config.toml
num_hidden_layers = 13
hidden_size = 768
num_attention_heads = 12
num_key_value_heads = 12
head_dim = 64
intermediate_size = 2304
vocab_size = 16384
hidden_act = "squared_relu"
norm = "rmsnorm"
norm_place = "pre"
norm_eps = 1e-06
positions = "rope"
rope_theta = 10000.0
rope_fraction = 0.5
qk_norm = true
attn_scale = 0.205
bias = "none"
tie_word_embeddings = false
parallel_block = false
extras = ["local attention windows", "gated attention", "value embeddings", "hashed n-gram embeddings", "an embedding shortcut", "learned residual scales", "capped logits"]
init = "normal"
init_std_qkv = 0.0266
init_std_o = 0.0
init_std_up = 0.0266
init_std_down = 0.0
optimizer = "muon"
learning_rate = 0.0161
lr_mult_up = 1.22
beta1 = 0.95
lr_head = 0.00445
warmup_steps = 0
schedule = "wsd"
decay_fraction = 0.781
decay_shape = "pow"
final_lr_fraction = 0.1
batch_tokens = 131072
max_seq_len = 4096
doc_mask = true
train_tokens = 777000000
max_steps = 5929
dataset = "wikipedia_en"
Each number is 50 + 12 x the weight over its row's rms, rounded and kept within 0 to 99. Layers, rows and columns count from 0. The size before them is the row's rms in percent of the matrix's.

# layer 7 MLP up, 2304x768, rms 0.165, rows 1099-1117, columns 384-575
104:46 51 48 46 70 57 31 48 61 44 47 45 58 67 50 46 34 49 59 51 37 41 42 60 81 56 36 67 52 53 58 43 37 35 50 40 66 27 58 43 19 51 61 50 60 65 63 46 45 41 53 58 59 57 68 44 76 47 31 32 41 58 48 46 40 71 41 67 44 58 43 44 63 41 56 46 50 40 64 54 40 52 51 58 53 53 50 70 53 66 48 40 28 61 50 63 41 28 71 35 52 65 53 41 54 35 56 58 39 41 56 31 39 28 44 53 38 57 37 54 50 32 14 45 43 52 47 74 68 58 42 52 43 61 44 75 73 60 65 39 36 31 56 45 48 58 52 49 34 25 22 55 45 46 43 51 68 38 54 57 71 50 36 54 34 38 57 42 50 53 67 47 50 34 47 43 37 44 35 57 48 49 38 46 33 32 78 51 46 40 41 42
111:53 20 61 27 50 21 46 55 51 75 43 43 45 40 53 55 33 62 69 52 46 42 31 43 54 33 44 56 65 68 46 64 50 36 47 53 39 44 44 60 62 46 50 57 57 68 42 48 53 68 54 56 45 48 47 54 39 61 44 32 53 58 53 46 63 37 41 41 54 75 38 32 30 31 51 56 56 60 47 50 64 35 51 50 32 53 74 49 59 54 52 67 51 63 46 47 57 56 57 45 43 53 63 51 45 44 35 48 67 47 63 53 57 45 49 37 62 49 56 45 37 39 54 67 40 21 40 53 57 36 45 58 46 79 45 68 85 61 41 38 32 42 51 59 47 61 60 24 71 48 55 52 57 74 69 47 59 59 47 38 60 37 67 38 59 65 42 38 59 12 48 51 59 46 56 76 65 26 49 41 47 42 42 59 56 40 53 44 61 55 64 46
111:51 59 62 40 39 54 43 57 62 51 29 51 69 59 60 69 43 58 45 52 45 57 42 58 34 30 46 32 51 43 69 50 73 43 53 85 45 59 49 47 65 46 53 44 53 36 48 30 39 57 58 38 57 31 64 32 42 60 51 40 70 49 63 41 54 58 69 32 25 61 60 64 54 40 40 59 62 47 60 48 53 50 38 57 53 68 53 65 60 52 35 29 48 53 33 41 39 49 56 40 52 69 39 52 55 38 72 45 61 34 33 52 51 74 42 47 49 58 47 65 70 24 37 47 58 55 53 34 41 65 57 59 46 64 46 20 60 60 50 65 35 46 37 35 30 44 59 49 61 40 56 39 50 49 54 64 44 64 39 44 58 61 24 50 35 37 62 39 22 51 45 47 67 39 63 44 55 46 61 56 42 41 54 56 53 58 40 48 50 51 50 43
088:40 56 49 54 42 61 21 40 67 59 59 47 21 66 52 33 34 55 55 50 47 57 67 38 36 58 45 44 53 46 38 38 48 43 20 57 54 68 46 37 37 64 46 39 47 62 61 69 61 60 51 45 69 52 50 61 46 74 63 63 55 36 60 55 45 57 61 44 41 63 42 64 57 51 63 61 56 44 54 53 36 51 42 63 59 46 40 49 31 65 36 45 52 59 55 44 40 37 54 54 35 39 42 25 47 63 71 60 27 52 44 33 40 45 60 49 54 35 40 33 53 40 73 65 44 55 58 59 51 35 43 58 42 55 70 48 41 42 68 46 56 60 59 39 47 51 57 44 45 65 45 24 65 64 43 49 38 44 29 61 74 62 55 52 46 21 57 45 48 57 34 38 46 67 40 41 39 57 73 41 42 31 71 53 48 53 39 54 50 47 75 63
107:64 54 45 36 40 68 47 58 60 38 75 49 40 47 48 52 41 53 57 88 52 42 31 78 41 34 56 59 46 51 47 53 61 47 34 50 51 59 42 38 57 50 45 49 35 40 29 39 57 46 56 52 46 59 67 48 40 57 67 49 44 43 34 50 63 41 27 52 55 34 49 59 73 55 67 60 66 51 68 52 43 47 55 38 36 62 45 50 81 54 39 47 40 22 49 42 49 34 63 64 44 49 65 31 55 40 46 40 63 51 61 70 63 49 63 47 47 59 49 52 41 32 62 52 63 42 59 65 34 61 56 42 64 66 48 59 54 47 67 60 69 47 30 56 42 68 46 44 75 36 57 63 42 68 51 51 46 51 59 42 46 60 57 63 83 55 60 55 66 39 49 40 68 33 30 32 48 50 64 38 45 50 58 64 40 42 45 26 43 34 71 54
091:36 50 38 38 63 70 43 45 37 61 70 38 48 54 65 75 42 63 76 45 73 41 48 50 54 39 33 58 42 42 54 51 44 56 30 44 49 45 55 40 50 49 55 44 58 57 37 37 29 75 67 41 74 19 43 41 29 39 45 44 66 47 44 45 43 27 64 33 54 53 53 50 33 46 52 54 59 42 42 56 50 47 29 70 45 56 42 31 41 25 70 59 68 34 67 26 56 51 45 41 78 53 47 57 59 41 33 65 58 59 50 44 67 42 46 50 43 63 59 63 46 33 51 47 50 47 37 17 55 50 53 48 48 52 38 43 67 41 52 22 49 39 55 58 44 57 51 39 71 47 58 54 34 64 49 50 38 59 46 33 65 46 43 48 58 33 43 41 39 69 50 36 51 58 46 53 60 56 47 59 46 46 57 57 54 49 52 41 26 38 74 48
095:38 64 56 42 22 40 52 51 63 57 49 65 20 85 65 63 51 56 65 56 59 63 54 55 60 37 43 41 67 47 55 43 51 57 31 42 48 39 59 31 62 62 50 46 49 25 29 42 33 51 50 55 43 52 41 41 37 58 62 31 27 55 39 54 49 71 67 33 56 50 50 59 40 69 64 48 54 68 46 31 47 44 51 41 40 48 69 48 65 67 57 49 49 31 56 42 61 43 50 48 46 89 42 49 62 36 63 32 38 60 66 39 36 47 55 38 47 51 61 45 52 33 30 51 39 41 47 45 44 60 51 78 47 56 58 37 59 70 58 52 57 65 26 40 46 64 32 44 65 60 49 48 56 40 54 44 55 61 50 53 60 48 67 56 51 71 55 48 69 44 39 40 45 39 43 77 45 55 44 39 60 57 33 57 58 51 56 61 60 45 52 62
098:52 52 43 46 49 56 60 54 55 46 55 56 49 56 46 39 54 74 29 70 57 42 51 54 43 38 34 46 43 32 26 38 75 39 36 47 33 69 60 66 48 49 56 54 44 40 57 53 30 38 48 59 59 43 41 51 53 38 48 52 64 45 59 58 39 69 51 40 54 37 55 41 62 46 44 46 62 41 57 45 40 50 55 55 49 52 48 29 53 62 67 47 40 34 49 41 33 29 54 58 56 42 64 61 32 44 70 32 41 48 50 48 33 55 58 48 60 45 43 37 38 43 64 51 50 61 61 56 33 47 61 59 74 56 52 42 41 52 22 41 62 42 46 77 28 65 59 52 48 32 22 49 43 55 55 49 68 44 63 57 65 72 52 39 56 70 41 40 71 55 45 55 53 36 53 44 51 48 24 25 54 55 43 34 63 34 57 43 56 44 51 50
116:33 45 61 64 56 36 46 50 55 40 70 27 36 51 61 33 57 41 47 55 41 52 70 41 39 41 48 49 51 60 55 36 43 47 57 36 43 69 27 47 51 34 30 63 48 40 56 68 58 61 35 47 62 38 39 39 45 54 46 45 63 50 73 45 26 40 46 58 50 45 42 59 48 68 53 38 38 28 34 42 46 43 25 66 58 55 50 63 36 41 53 50 32 21 14 20 56 60 41 58 70 35 56 52 46 49 63 34 55 38 43 42 59 57 55 38 44 59 52 51 33 78 40 32 48 48 69 61 58 57 56 60 49 54 45 49 76 61 40 56 56 56 33 58 34 52 59 17 61 60 59 43 56 36 45 67 49 33 61 46 53 33 58 50 33 50 47 48 36 35 34 45 48 46 43 53 24 70 46 42 41 46 66 46 50 64 73 35 45 56 42 49
091:47 39 43 52 54 71 44 27 52 50 66 49 56 33 39 59 38 46 63 30 53 52 07 44 62 57 66 56 50 38 44 45 59 39 60 42 71 41 48 57 59 28 47 54 56 40 45 74 45 50 45 45 54 43 39 42 34 47 61 52 40 48 26 28 56 51 49 38 79 60 56 60 62 46 58 49 19 45 59 63 46 66 34 40 46 32 53 42 30 39 50 43 37 58 45 43 26 65 55 54 68 47 42 50 34 35 42 44 44 67 48 42 39 52 61 52 38 29 52 65 52 36 67 54 53 45 48 31 52 38 49 85 53 46 31 37 36 54 60 71 55 35 51 52 59 40 51 35 52 54 38 61 67 41 54 46 62 44 43 66 41 62 56 47 47 41 42 34 31 62 59 64 56 66 46 51 39 57 65 60 23 39 48 42 34 56 45 43 23 36 55 53
097:62 38 48 51 35 49 48 68 44 61 36 24 64 48 54 42 55 69 33 60 48 35 48 52 71 54 36 66 63 58 53 42 53 60 41 61 44 45 63 65 57 46 64 60 52 30 51 39 48 56 60 46 50 63 53 46 33 72 44 28 53 71 46 50 55 49 64 54 47 48 45 61 55 35 47 42 52 54 41 46 34 64 54 42 57 35 38 74 43 63 64 39 58 46 50 32 57 60 42 25 47 67 73 47 77 78 60 38 66 69 11 40 55 23 53 38 39 67 58 39 50 57 39 42 35 49 73 49 41 45 62 57 52 52 47 48 58 57 43 45 49 54 47 44 36 27 63 53 36 77 58 62 40 59 46 46 47 58 54 56 40 29 44 52 58 38 49 52 56 40 43 53 51 40 42 44 29 57 83 63 65 30 57 70 28 60 36 38 53 51 57 51
118:43 47 40 46 50 65 60 53 49 45 44 65 73 50 29 50 55 73 63 38 42 50 55 55 43 46 46 65 50 34 16 35 57 48 49 45 24 52 48 62 48 37 40 58 65 53 28 56 41 48 52 20 67 52 36 56 36 73 29 48 70 43 45 70 49 59 46 52 44 62 57 45 50 55 48 50 59 57 50 53 59 40 56 54 36 45 46 41 42 56 73 31 58 38 59 63 54 69 73 49 57 44 61 17 50 65 67 49 53 57 52 42 41 52 57 37 46 40 77 57 70 53 61 71 56 60 69 24 60 53 52 34 46 46 40 56 47 62 72 43 57 31 30 61 63 19 38 46 48 54 54 46 47 60 69 45 40 44 60 41 59 31 35 44 63 59 45 66 60 62 42 52 57 49 27 47 48 46 36 57 51 24 42 35 62 39 36 54 55 50 54 34
103:68 38 45 60 53 57 46 52 33 45 48 68 34 41 70 55 49 30 60 69 44 63 33 59 59 40 42 57 61 74 45 68 58 57 53 58 51 53 43 82 50 39 47 50 54 63 49 60 44 61 27 58 29 60 55 28 66 40 51 50 42 53 46 36 61 70 51 52 36 43 47 51 39 60 41 38 42 47 43 51 44 49 52 49 52 36 59 65 37 43 50 36 51 48 61 67 72 40 43 32 27 23 47 37 60 46 34 65 32 26 52 64 39 64 54 45 57 48 47 41 37 39 42 51 41 37 73 41 39 54 43 45 54 53 50 62 48 48 63 54 23 68 38 64 44 57 59 52 46 52 24 59 47 57 63 55 36 38 62 40 50 57 57 50 50 37 54 72 45 47 55 65 63 61 48 41 60 21 56 59 57 59 65 46 46 56 56 43 50 39 49 21
101:47 70 23 39 62 40 69 43 25 30 42 47 32 48 49 66 41 52 49 47 63 12 63 64 57 68 68 45 57 56 61 46 26 48 38 72 38 47 41 42 50 44 53 55 60 43 40 29 47 69 63 69 62 68 51 59 54 46 34 66 67 35 47 63 52 61 47 67 44 74 58 43 77 58 61 25 60 38 50 41 35 57 28 49 48 59 30 51 37 37 36 40 45 43 61 38 58 62 37 59 61 47 40 34 65 70 47 43 48 44 48 34 33 61 66 52 47 57 54 56 59 60 49 50 57 45 52 43 41 70 52 45 61 54 36 56 47 53 44 72 63 50 50 53 54 53 54 37 59 55 59 40 55 31 64 41 29 56 49 65 43 56 50 48 40 51 53 58 65 62 60 48 44 55 58 51 49 67 43 59 38 50 35 70 59 57 59 44 27 61 66 42
078:72 61 54 51 57 42 39 38 50 52 73 62 63 28 33 66 70 74 66 50 48 47 48 56 35 41 47 49 58 53 57 63 51 49 39 33 63 55 26 55 50 32 49 47 57 38 43 61 51 48 57 79 27 50 42 57 32 46 29 46 58 41 50 73 56 73 42 68 34 43 56 69 58 41 59 67 59 39 35 55 24 50 62 63 30 47 60 33 40 52 43 58 59 51 55 62 47 55 16 65 61 50 26 54 68 50 60 41 58 43 55 65 51 54 60 56 56 45 45 32 44 49 77 44 71 51 54 63 41 50 53 72 56 60 46 47 38 54 57 51 54 44 64 48 56 23 50 65 45 31 48 58 64 37 69 38 51 64 53 59 31 31 41 35 73 60 27 37 24 56 59 28 63 32 53 56 62 44 70 41 36 57 46 40 39 60 60 60 59 43 59 42
112:63 43 52 75 31 43 67 54 44 57 68 67 51 63 60 54 21 38 83 35 56 62 52 49 78 56 58 55 35 69 27 33 55 51 47 31 41 21 71 33 29 54 45 46 51 46 48 50 72 59 46 71 66 32 29 48 24 50 60 52 52 58 44 51 41 39 38 58 79 49 46 46 51 62 35 57 41 47 42 54 62 51 59 64 11 62 63 44 35 41 43 55 38 29 72 39 64 55 53 64 20 49 60 48 67 54 50 40 46 60 41 52 41 41 58 55 51 44 62 66 34 67 57 54 22 47 53 59 61 63 50 55 38 66 59 47 60 62 54 34 52 67 72 57 40 36 65 39 42 56 70 23 59 63 46 48 52 60 32 61 66 36 50 60 20 51 46 53 37 77 38 48 45 34 44 48 53 28 46 37 49 37 56 41 57 58 43 39 54 47 35 65
099:47 70 71 55 49 26 47 74 56 39 65 50 61 61 60 70 53 42 37 60 41 62 13 14 61 57 61 52 49 46 46 39 47 65 47 67 45 62 59 75 33 57 29 51 56 71 63 51 65 70 48 57 40 64 55 38 45 52 57 52 59 40 59 42 47 32 56 49 44 76 34 53 43 76 61 65 26 59 59 44 58 43 53 39 51 49 42 61 27 51 48 36 52 39 32 56 42 35 53 65 71 64 58 56 41 66 61 60 47 50 62 65 63 28 48 69 57 61 46 45 52 44 58 38 66 47 41 39 54 38 53 50 48 54 59 47 34 60 48 55 55 55 35 61 34 71 65 34 37 51 58 64 56 54 79 43 53 52 58 48 44 41 38 51 54 26 44 61 47 42 54 59 39 50 46 42 49 47 29 57 28 43 62 65 33 55 58 70 40 42 43 27
110:50 65 44 54 61 57 51 51 52 55 45 42 43 74 37 32 57 10 53 54 65 41 49 55 40 53 65 46 55 35 65 53 52 54 70 58 56 67 70 66 62 45 62 41 31 59 43 42 54 42 53 71 58 58 50 78 39 36 48 43 41 51 46 49 58 61 48 41 33 74 36 56 41 60 41 39 38 54 58 39 56 45 55 53 34 43 66 64 55 63 35 52 31 62 42 50 62 54 36 56 64 40 58 83 60 66 73 27 69 35 54 47 56 63 40 45 59 42 55 51 39 52 57 56 53 40 41 45 62 51 41 59 54 60 58 51 41 36 41 48 57 47 47 48 57 39 40 41 75 63 71 48 39 74 40 61 56 29 34 51 56 53 46 26 31 53 63 63 42 53 75 37 78 28 53 33 43 54 51 57 48 30 60 49 50 43 45 57 56 64 30 56
044:33 63 43 35 47 47 72 48 59 38 59 60 27 51 35 58 52 57 38 36 31 59 33 45 51 55 74 73 53 50 60 42 80 37 40 69 65 61 58 35 47 34 40 54 56 44 53 23 44 70 42 47 57 38 46 46 47 55 45 45 53 37 43 56 37 36 50 31 49 53 39 53 54 68 58 43 51 69 50 41 68 46 33 63 46 41 58 31 49 48 51 49 67 41 48 43 46 49 66 59 38 59 54 68 56 52 54 49 52 52 74 51 60 52 70 80 53 49 48 46 57 46 36 50 41 40 46 35 49 57 28 52 58 43 36 63 67 41 46 73 40 45 36 59 53 68 54 49 58 52 28 66 48 41 49 51 50 35 42 31 52 48 18 54 47 55 53 39 45 42 73 47 56 65 55 53 68 71 42 48 61 53 59 56 39 63 35 69 51 65 36 49
# layer 7 MLP down (transposed), 2304x768, rms 0.0446, rows 1099-1116, columns 384-575
108:74 49 29 60 45 54 62 40 75 49 52 49 11 58 69 35 51 37 37 40 29 52 39 43 52 34 28 42 53 37 50 64 49 74 34 33 44 43 45 47 59 53 48 54 48 61 58 59 66 68 55 31 74 59 56 38 39 50 29 48 60 44 40 44 86 46 28 60 63 64 61 53 74 26 49 54 49 47 52 52 48 54 30 47 65 50 53 78 63 38 73 49 35 41 47 28 48 59 40 45 44 44 53 56 69 50 52 27 66 36 75 67 60 39 43 54 53 61 35 57 73 64 39 59 21 45 60 55 50 35 56 64 35 65 50 56 54 68 43 61 39 37 58 64 29 44 65 61 53 47 68 51 51 42 49 47 55 56 59 22 43 44 49 32 49 53 78 84 70 41 43 60 46 29 51 60 48 51 55 44 39 34 62 61 55 69 44 55 47 71 61 79
108:42 49 75 50 46 34 72 44 73 93 37 59 41 51 58 56 47 53 74 49 42 35 41 31 53 48 52 53 69 54 61 51 40 54 54 36 72 53 26 68 53 45 38 54 18 53 52 53 61 76 46 41 64 44 57 69 30 72 54 54 55 55 39 62 33 36 54 43 49 50 42 51 38 56 62 29 41 64 64 53 58 57 54 57 54 57 55 46 51 42 55 52 66 40 57 50 41 82 60 75 71 49 54 49 50 61 46 49 64 35 59 59 33 16 38 50 52 66 48 52 57 52 47 68 55 27 46 45 38 17 65 57 63 56 45 29 43 45 61 39 52 32 55 41 50 50 62 50 61 74 36 46 52 72 57 79 60 57 32 25 36 46 49 56 53 64 62 60 54 44 54 25 62 59 51 25 40 44 38 49 57 57 37 32 60 64 63 57 42 59 44 61
114:46 66 54 52 47 37 53 69 32 48 38 62 41 15 32 50 32 42 41 61 40 44 42 56 40 67 58 38 55 65 73 50 37 51 61 52 55 40 65 17 33 38 64 52 68 57 61 56 65 48 45 25 63 52 42 49 69 57 41 36 46 53 50 54 62 41 65 13 47 67 79 58 62 33 41 60 51 48 53 17 37 56 50 75 27 64 48 45 53 29 53 50 53 61 50 56 41 58 65 29 63 55 56 48 60 48 48 52 51 50 32 53 38 52 45 46 50 59 56 54 45 36 60 59 48 62 38 31 40 46 46 45 44 55 63 54 41 61 50 53 63 52 44 59 68 52 59 39 78 51 28 61 40 42 55 53 50 70 38 55 40 48 65 54 74 81 47 44 37 66 53 60 28 46 44 59 68 69 40 54 51 41 46 55 46 41 55 37 47 52 62 51
084:51 52 51 65 72 66 41 58 67 45 48 63 44 40 41 31 56 41 54 65 27 54 57 57 18 36 41 43 61 27 74 45 52 14 52 44 65 74 51 61 49 58 53 44 45 44 44 73 49 29 39 45 57 38 52 66 55 72 57 47 35 71 58 42 58 49 37 57 45 56 44 52 44 62 47 32 67 37 62 35 45 65 51 43 50 38 31 51 46 69 41 36 57 43 75 58 77 29 52 42 58 50 61 48 57 45 37 53 30 44 48 33 39 60 72 67 65 57 72 44 63 45 67 52 69 46 61 56 51 43 70 41 71 45 61 36 28 49 63 42 49 76 57 49 57 46 54 57 51 47 24 54 44 51 47 62 41 53 36 78 45 53 57 68 46 46 33 62 48 42 43 47 69 65 86 64 67 40 43 41 36 59 60 50 72 52 67 49 55 35 43 61
110:43 61 58 53 59 58 49 64 34 50 53 40 48 49 59 64 38 72 63 72 54 34 66 53 32 45 27 53 37 41 27 64 49 56 36 53 42 38 41 30 59 63 31 51 52 45 33 56 47 42 50 61 41 57 50 32 48 60 41 62 54 38 34 87 59 50 38 63 60 33 43 53 58 54 60 24 77 58 37 68 55 49 42 58 38 46 66 55 66 54 50 53 51 64 49 49 50 59 73 59 47 51 41 63 35 36 46 34 47 66 37 64 69 43 58 46 40 40 42 77 21 52 45 52 49 62 63 45 43 45 60 50 45 63 60 59 50 65 45 36 59 80 33 75 51 65 48 24 66 45 48 69 54 55 63 55 77 49 48 45 35 50 58 49 70 55 42 47 46 42 65 45 52 45 20 70 38 57 61 39 44 47 48 55 30 38 47 54 66 23 41 59
094:19 42 53 55 58 49 48 30 34 56 62 23 49 47 29 53 47 41 57 54 57 64 34 37 44 62 70 63 70 34 34 67 63 66 81 38 37 55 50 55 67 31 44 40 43 57 60 34 37 56 81 55 63 36 47 32 57 54 58 69 70 59 49 50 65 47 50 40 71 58 52 34 52 40 54 78 56 49 41 57 60 30 34 31 27 33 42 53 44 43 52 59 56 43 34 50 39 49 61 39 45 65 49 51 39 44 54 61 36 72 44 47 46 47 57 51 34 52 38 44 61 39 42 27 49 50 66 49 51 48 50 39 59 63 50 65 49 60 33 59 60 38 69 55 67 70 49 34 52 31 39 40 63 25 52 71 65 70 48 67 52 52 46 39 46 51 62 68 63 49 70 41 65 23 70 33 29 50 57 37 68 32 51 52 41 50 40 66 53 45 50 49
098:40 52 58 46 31 40 52 28 53 51 61 44 50 70 34 51 57 43 43 32 52 49 26 77 59 31 33 65 58 69 44 64 42 55 29 56 59 53 58 55 43 52 63 52 38 48 40 44 69 68 52 53 49 39 46 86 61 52 53 68 70 71 49 45 45 20 51 46 50 71 21 46 63 25 36 65 47 42 51 43 53 57 56 24 52 26 59 56 40 52 61 32 32 57 56 58 53 42 50 54 53 50 49 57 70 68 49 56 40 50 19 61 46 40 32 43 42 39 41 40 48 60 60 62 34 43 38 57 54 62 50 68 56 57 50 39 38 37 56 49 44 51 46 55 37 53 42 49 59 82 53 76 40 47 54 50 36 51 58 58 58 63 57 44 45 45 25 47 22 56 47 57 77 34 30 57 86 56 24 55 56 55 26 53 59 46 36 60 54 35 40 57
090:51 73 56 37 51 48 54 38 57 48 50 51 52 56 67 57 61 58 23 50 56 23 60 61 39 55 30 46 43 46 44 56 52 67 42 51 64 48 72 38 68 65 43 25 60 53 64 46 55 61 46 55 56 74 42 55 58 44 52 45 44 55 56 55 48 56 65 42 51 44 52 51 60 65 55 30 47 51 58 60 45 50 48 62 61 58 57 51 65 50 36 40 64 53 51 72 65 44 51 41 50 47 43 45 43 50 42 35 20 44 50 35 79 52 61 57 27 34 28 53 24 66 53 57 61 44 66 50 36 52 54 34 42 69 52 40 36 61 28 37 53 41 46 40 56 46 52 47 62 55 70 55 41 55 55 59 53 49 67 30 66 35 27 44 48 47 36 33 40 35 60 54 46 29 60 52 47 45 61 39 49 65 61 50 67 48 39 55 54 37 59 55
113:49 42 67 51 52 57 41 68 41 65 56 50 44 54 31 59 31 51 56 48 47 40 49 50 48 57 47 53 76 90 47 57 51 60 62 55 35 40 46 31 49 40 55 57 59 34 77 58 81 57 46 52 41 65 42 67 51 50 67 46 43 49 38 45 33 52 51 44 59 62 44 28 41 42 68 49 57 49 54 49 48 66 41 52 59 76 61 54 56 51 65 34 29 67 41 42 36 71 40 48 33 72 37 36 48 34 30 57 60 67 42 53 56 51 57 47 71 61 52 42 47 60 29 42 72 51 40 47 53 57 72 51 32 59 61 60 26 42 33 55 50 43 34 70 59 42 56 50 62 63 56 59 52 32 53 44 62 39 50 59 58 50 53 46 62 61 61 32 57 49 49 37 34 43 58 53 14 64 42 37 37 42 49 55 34 39 39 82 49 57 60 58
093:36 59 53 61 60 49 25 45 34 62 49 45 58 44 31 45 41 48 37 62 52 48 52 58 31 58 50 46 50 62 50 67 60 71 47 45 58 55 75 30 58 63 55 67 45 51 79 32 46 53 44 18 36 46 39 47 48 70 56 51 68 61 68 56 47 58 48 41 53 40 46 70 58 50 44 35 21 53 67 20 55 72 59 34 55 58 40 56 48 55 57 62 25 50 49 61 46 73 63 41 35 41 46 50 46 51 26 38 54 62 65 61 61 20 58 48 34 44 45 42 36 65 40 61 60 52 45 64 46 61 52 73 23 52 70 51 57 41 75 60 45 39 61 42 52 35 39 60 38 65 46 52 55 53 55 68 30 25 63 39 58 70 40 38 47 32 52 71 43 29 50 71 45 38 36 58 69 60 52 58 40 29 45 31 40 37 39 66 71 34 49 43
098:55 24 27 70 68 60 40 49 41 57 46 53 32 48 53 58 40 32 56 43 53 45 35 48 56 44 26 64 49 50 74 56 32 50 40 54 54 32 56 68 57 58 38 32 40 60 31 63 58 55 37 68 66 30 24 57 50 49 62 62 86 61 48 51 58 41 50 53 35 64 56 40 39 53 52 46 38 48 40 46 43 62 24 45 51 52 66 56 40 50 58 55 67 43 52 60 61 54 41 30 45 68 53 51 70 51 39 58 51 50 43 23 48 34 37 61 34 60 55 47 62 47 47 38 37 55 53 46 51 67 61 49 39 42 69 41 66 36 49 24 57 52 22 35 35 50 63 61 73 65 55 62 20 67 63 66 70 65 22 46 48 44 50 52 64 52 58 99 65 45 58 39 52 50 46 67 49 50 58 56 65 48 58 68 56 33 54 46 53 70 25 41
114:58 70 58 52 38 47 57 50 56 45 56 25 61 45 42 48 80 57 44 39 46 45 52 72 37 34 48 54 63 40 70 39 62 37 47 50 39 49 53 33 54 49 44 40 53 48 45 46 72 54 15 36 55 36 37 42 62 38 43 36 70 59 38 61 22 58 29 40 53 61 48 60 59 48 50 62 43 33 62 44 44 55 58 39 32 63 39 42 43 29 49 65 37 51 53 61 58 52 59 71 50 62 38 48 52 37 44 58 53 49 54 45 41 43 40 48 49 32 50 65 32 46 63 40 79 59 32 44 48 48 36 39 50 40 61 34 89 52 36 78 49 24 32 27 50 42 50 45 60 55 68 24 47 55 48 59 44 41 66 45 58 43 57 50 43 51 44 36 41 29 70 41 58 66 53 60 53 51 45 43 52 36 48 50 46 27 37 53 51 37 45 28
100:55 46 41 56 49 52 64 70 54 33 49 48 52 32 49 47 53 39 62 68 67 32 57 49 58 26 51 50 47 46 49 53 48 41 60 40 53 64 63 27 49 51 45 42 36 67 51 22 66 59 51 67 53 43 31 29 52 49 66 43 52 27 60 69 29 51 50 60 27 29 33 50 58 54 59 31 45 57 49 45 48 54 54 61 51 59 69 45 36 44 39 36 51 48 60 56 52 46 52 54 35 57 61 30 54 42 62 43 42 80 59 54 50 41 52 53 63 63 48 60 50 48 36 68 35 45 44 78 46 34 46 42 55 50 56 49 50 75 54 41 71 40 38 45 78 71 77 56 55 67 51 43 29 40 65 55 35 59 34 40 44 67 42 62 29 47 58 55 41 60 58 43 57 72 44 55 60 60 56 39 58 45 45 54 43 60 50 49 57 59 58 67
106:54 37 42 26 57 48 67 63 59 45 42 49 47 42 36 49 60 38 57 27 56 41 36 41 41 53 34 59 33 55 47 53 38 50 60 53 43 63 53 62 48 53 59 56 37 48 49 55 38 53 49 37 52 54 60 48 50 35 67 57 56 58 51 53 48 37 48 66 48 74 68 60 54 46 41 52 42 49 71 51 53 67 36 45 49 32 46 72 36 43 51 46 39 53 49 54 50 55 78 44 65 64 53 49 39 58 72 56 34 31 42 31 45 53 71 55 43 38 53 50 34 44 58 47 50 62 44 64 43 59 57 51 56 50 75 69 58 55 41 73 44 60 47 35 37 60 62 30 11 61 63 63 52 44 68 42 47 40 44 66 74 74 41 52 39 28 49 51 36 49 61 47 59 41 59 52 52 54 69 65 37 57 67 46 43 44 69 61 47 57 46 48
070:65 61 59 60 39 53 60 49 55 57 57 46 54 37 62 53 31 50 58 41 39 42 55 50 40 56 61 46 36 56 37 66 58 58 62 54 51 57 45 47 39 57 42 58 52 66 45 44 31 47 39 61 56 40 37 40 54 41 53 69 53 61 57 48 63 35 35 73 32 35 68 50 53 35 54 32 40 63 47 24 46 28 43 62 69 35 50 69 61 51 51 58 53 65 61 59 29 34 51 45 45 70 47 51 60 43 55 42 49 62 46 36 48 58 22 56 71 53 44 54 49 54 65 58 63 63 69 67 41 41 49 50 51 26 47 53 53 64 41 66 51 57 39 62 53 49 69 61 64 37 55 44 36 47 56 51 56 53 56 57 60 54 50 45 27 55 52 55 52 52 51 62 56 61 65 47 62 44 43 54 74 46 33 48 57 32 57 59 85 72 41 57
114:41 61 49 58 53 27 56 47 48 50 68 65 68 54 40 42 49 46 56 77 70 57 47 54 60 46 63 22 59 46 55 55 58 49 64 47 32 43 80 63 40 79 47 49 46 64 69 58 60 45 62 28 66 45 55 62 51 33 49 45 35 44 50 63 51 30 42 34 60 43 33 56 52 46 40 51 59 62 56 35 57 52 45 59 47 47 82 59 45 23 50 55 61 18 65 48 40 63 48 56 37 53 71 36 29 67 35 33 45 67 55 42 53 46 41 69 42 48 43 45 33 15 63 75 53 47 58 51 51 59 18 55 39 67 36 37 39 42 60 36 74 44 58 67 34 40 51 37 38 41 53 50 66 44 54 50 42 55 65 57 58 40 48 37 13 53 52 46 43 63 68 37 33 61 67 36 12 60 41 56 46 50 66 70 62 35 52 35 51 62 51 71
100:73 52 47 40 56 32 63 72 53 41 63 52 45 56 54 61 43 59 41 65 42 50 57 57 69 42 65 62 74 52 60 38 49 61 69 54 28 45 55 45 44 53 26 56 44 52 67 49 54 66 41 84 44 48 47 39 51 84 37 37 57 57 53 55 48 35 83 49 34 65 36 66 51 61 52 54 44 65 35 51 33 47 37 37 41 31 35 61 41 40 59 47 64 26 52 86 42 66 44 42 59 74 77 38 56 46 34 47 42 31 66 50 65 51 47 42 56 53 57 43 48 47 38 57 50 63 52 31 54 39 51 35 68 60 49 50 30 40 60 69 54 43 40 55 58 77 63 30 46 39 28 59 43 53 48 69 42 50 55 55 31 51 58 52 35 43 44 58 61 35 49 59 56 47 47 53 39 55 42 61 67 42 32 54 31 74 47 39 39 44 62 65
116:44 58 44 50 54 52 65 64 36 52 23 51 42 31 52 56 40 48 42 44 46 54 55 55 44 61 38 62 19 57 59 48 51 60 64 39 38 42 70 45 58 32 44 45 53 49 53 27 43 48 49 78 52 49 56 44 55 64 39 69 54 48 39 51 26 48 52 57 66 50 60 57 64 48 54 40 43 32 37 63 56 53 60 53 37 58 56 71 35 50 37 67 67 46 20 43 52 46 51 52 54 56 43 40 48 65 66 49 66 33 36 32 51 37 57 63 58 58 55 40 36 73 54 52 75 41 46 53 72 78 43 55 42 54 35 41 48 63 39 33 59 50 29 40 48 55 47 72 57 59 43 62 55 66 59 44 34 66 45 31 47 50 52 49 52 40 48 46 52 59 55 43 40 30 85 49 31 33 50 60 57 44 49 28 33 60 58 68 56 75 48 50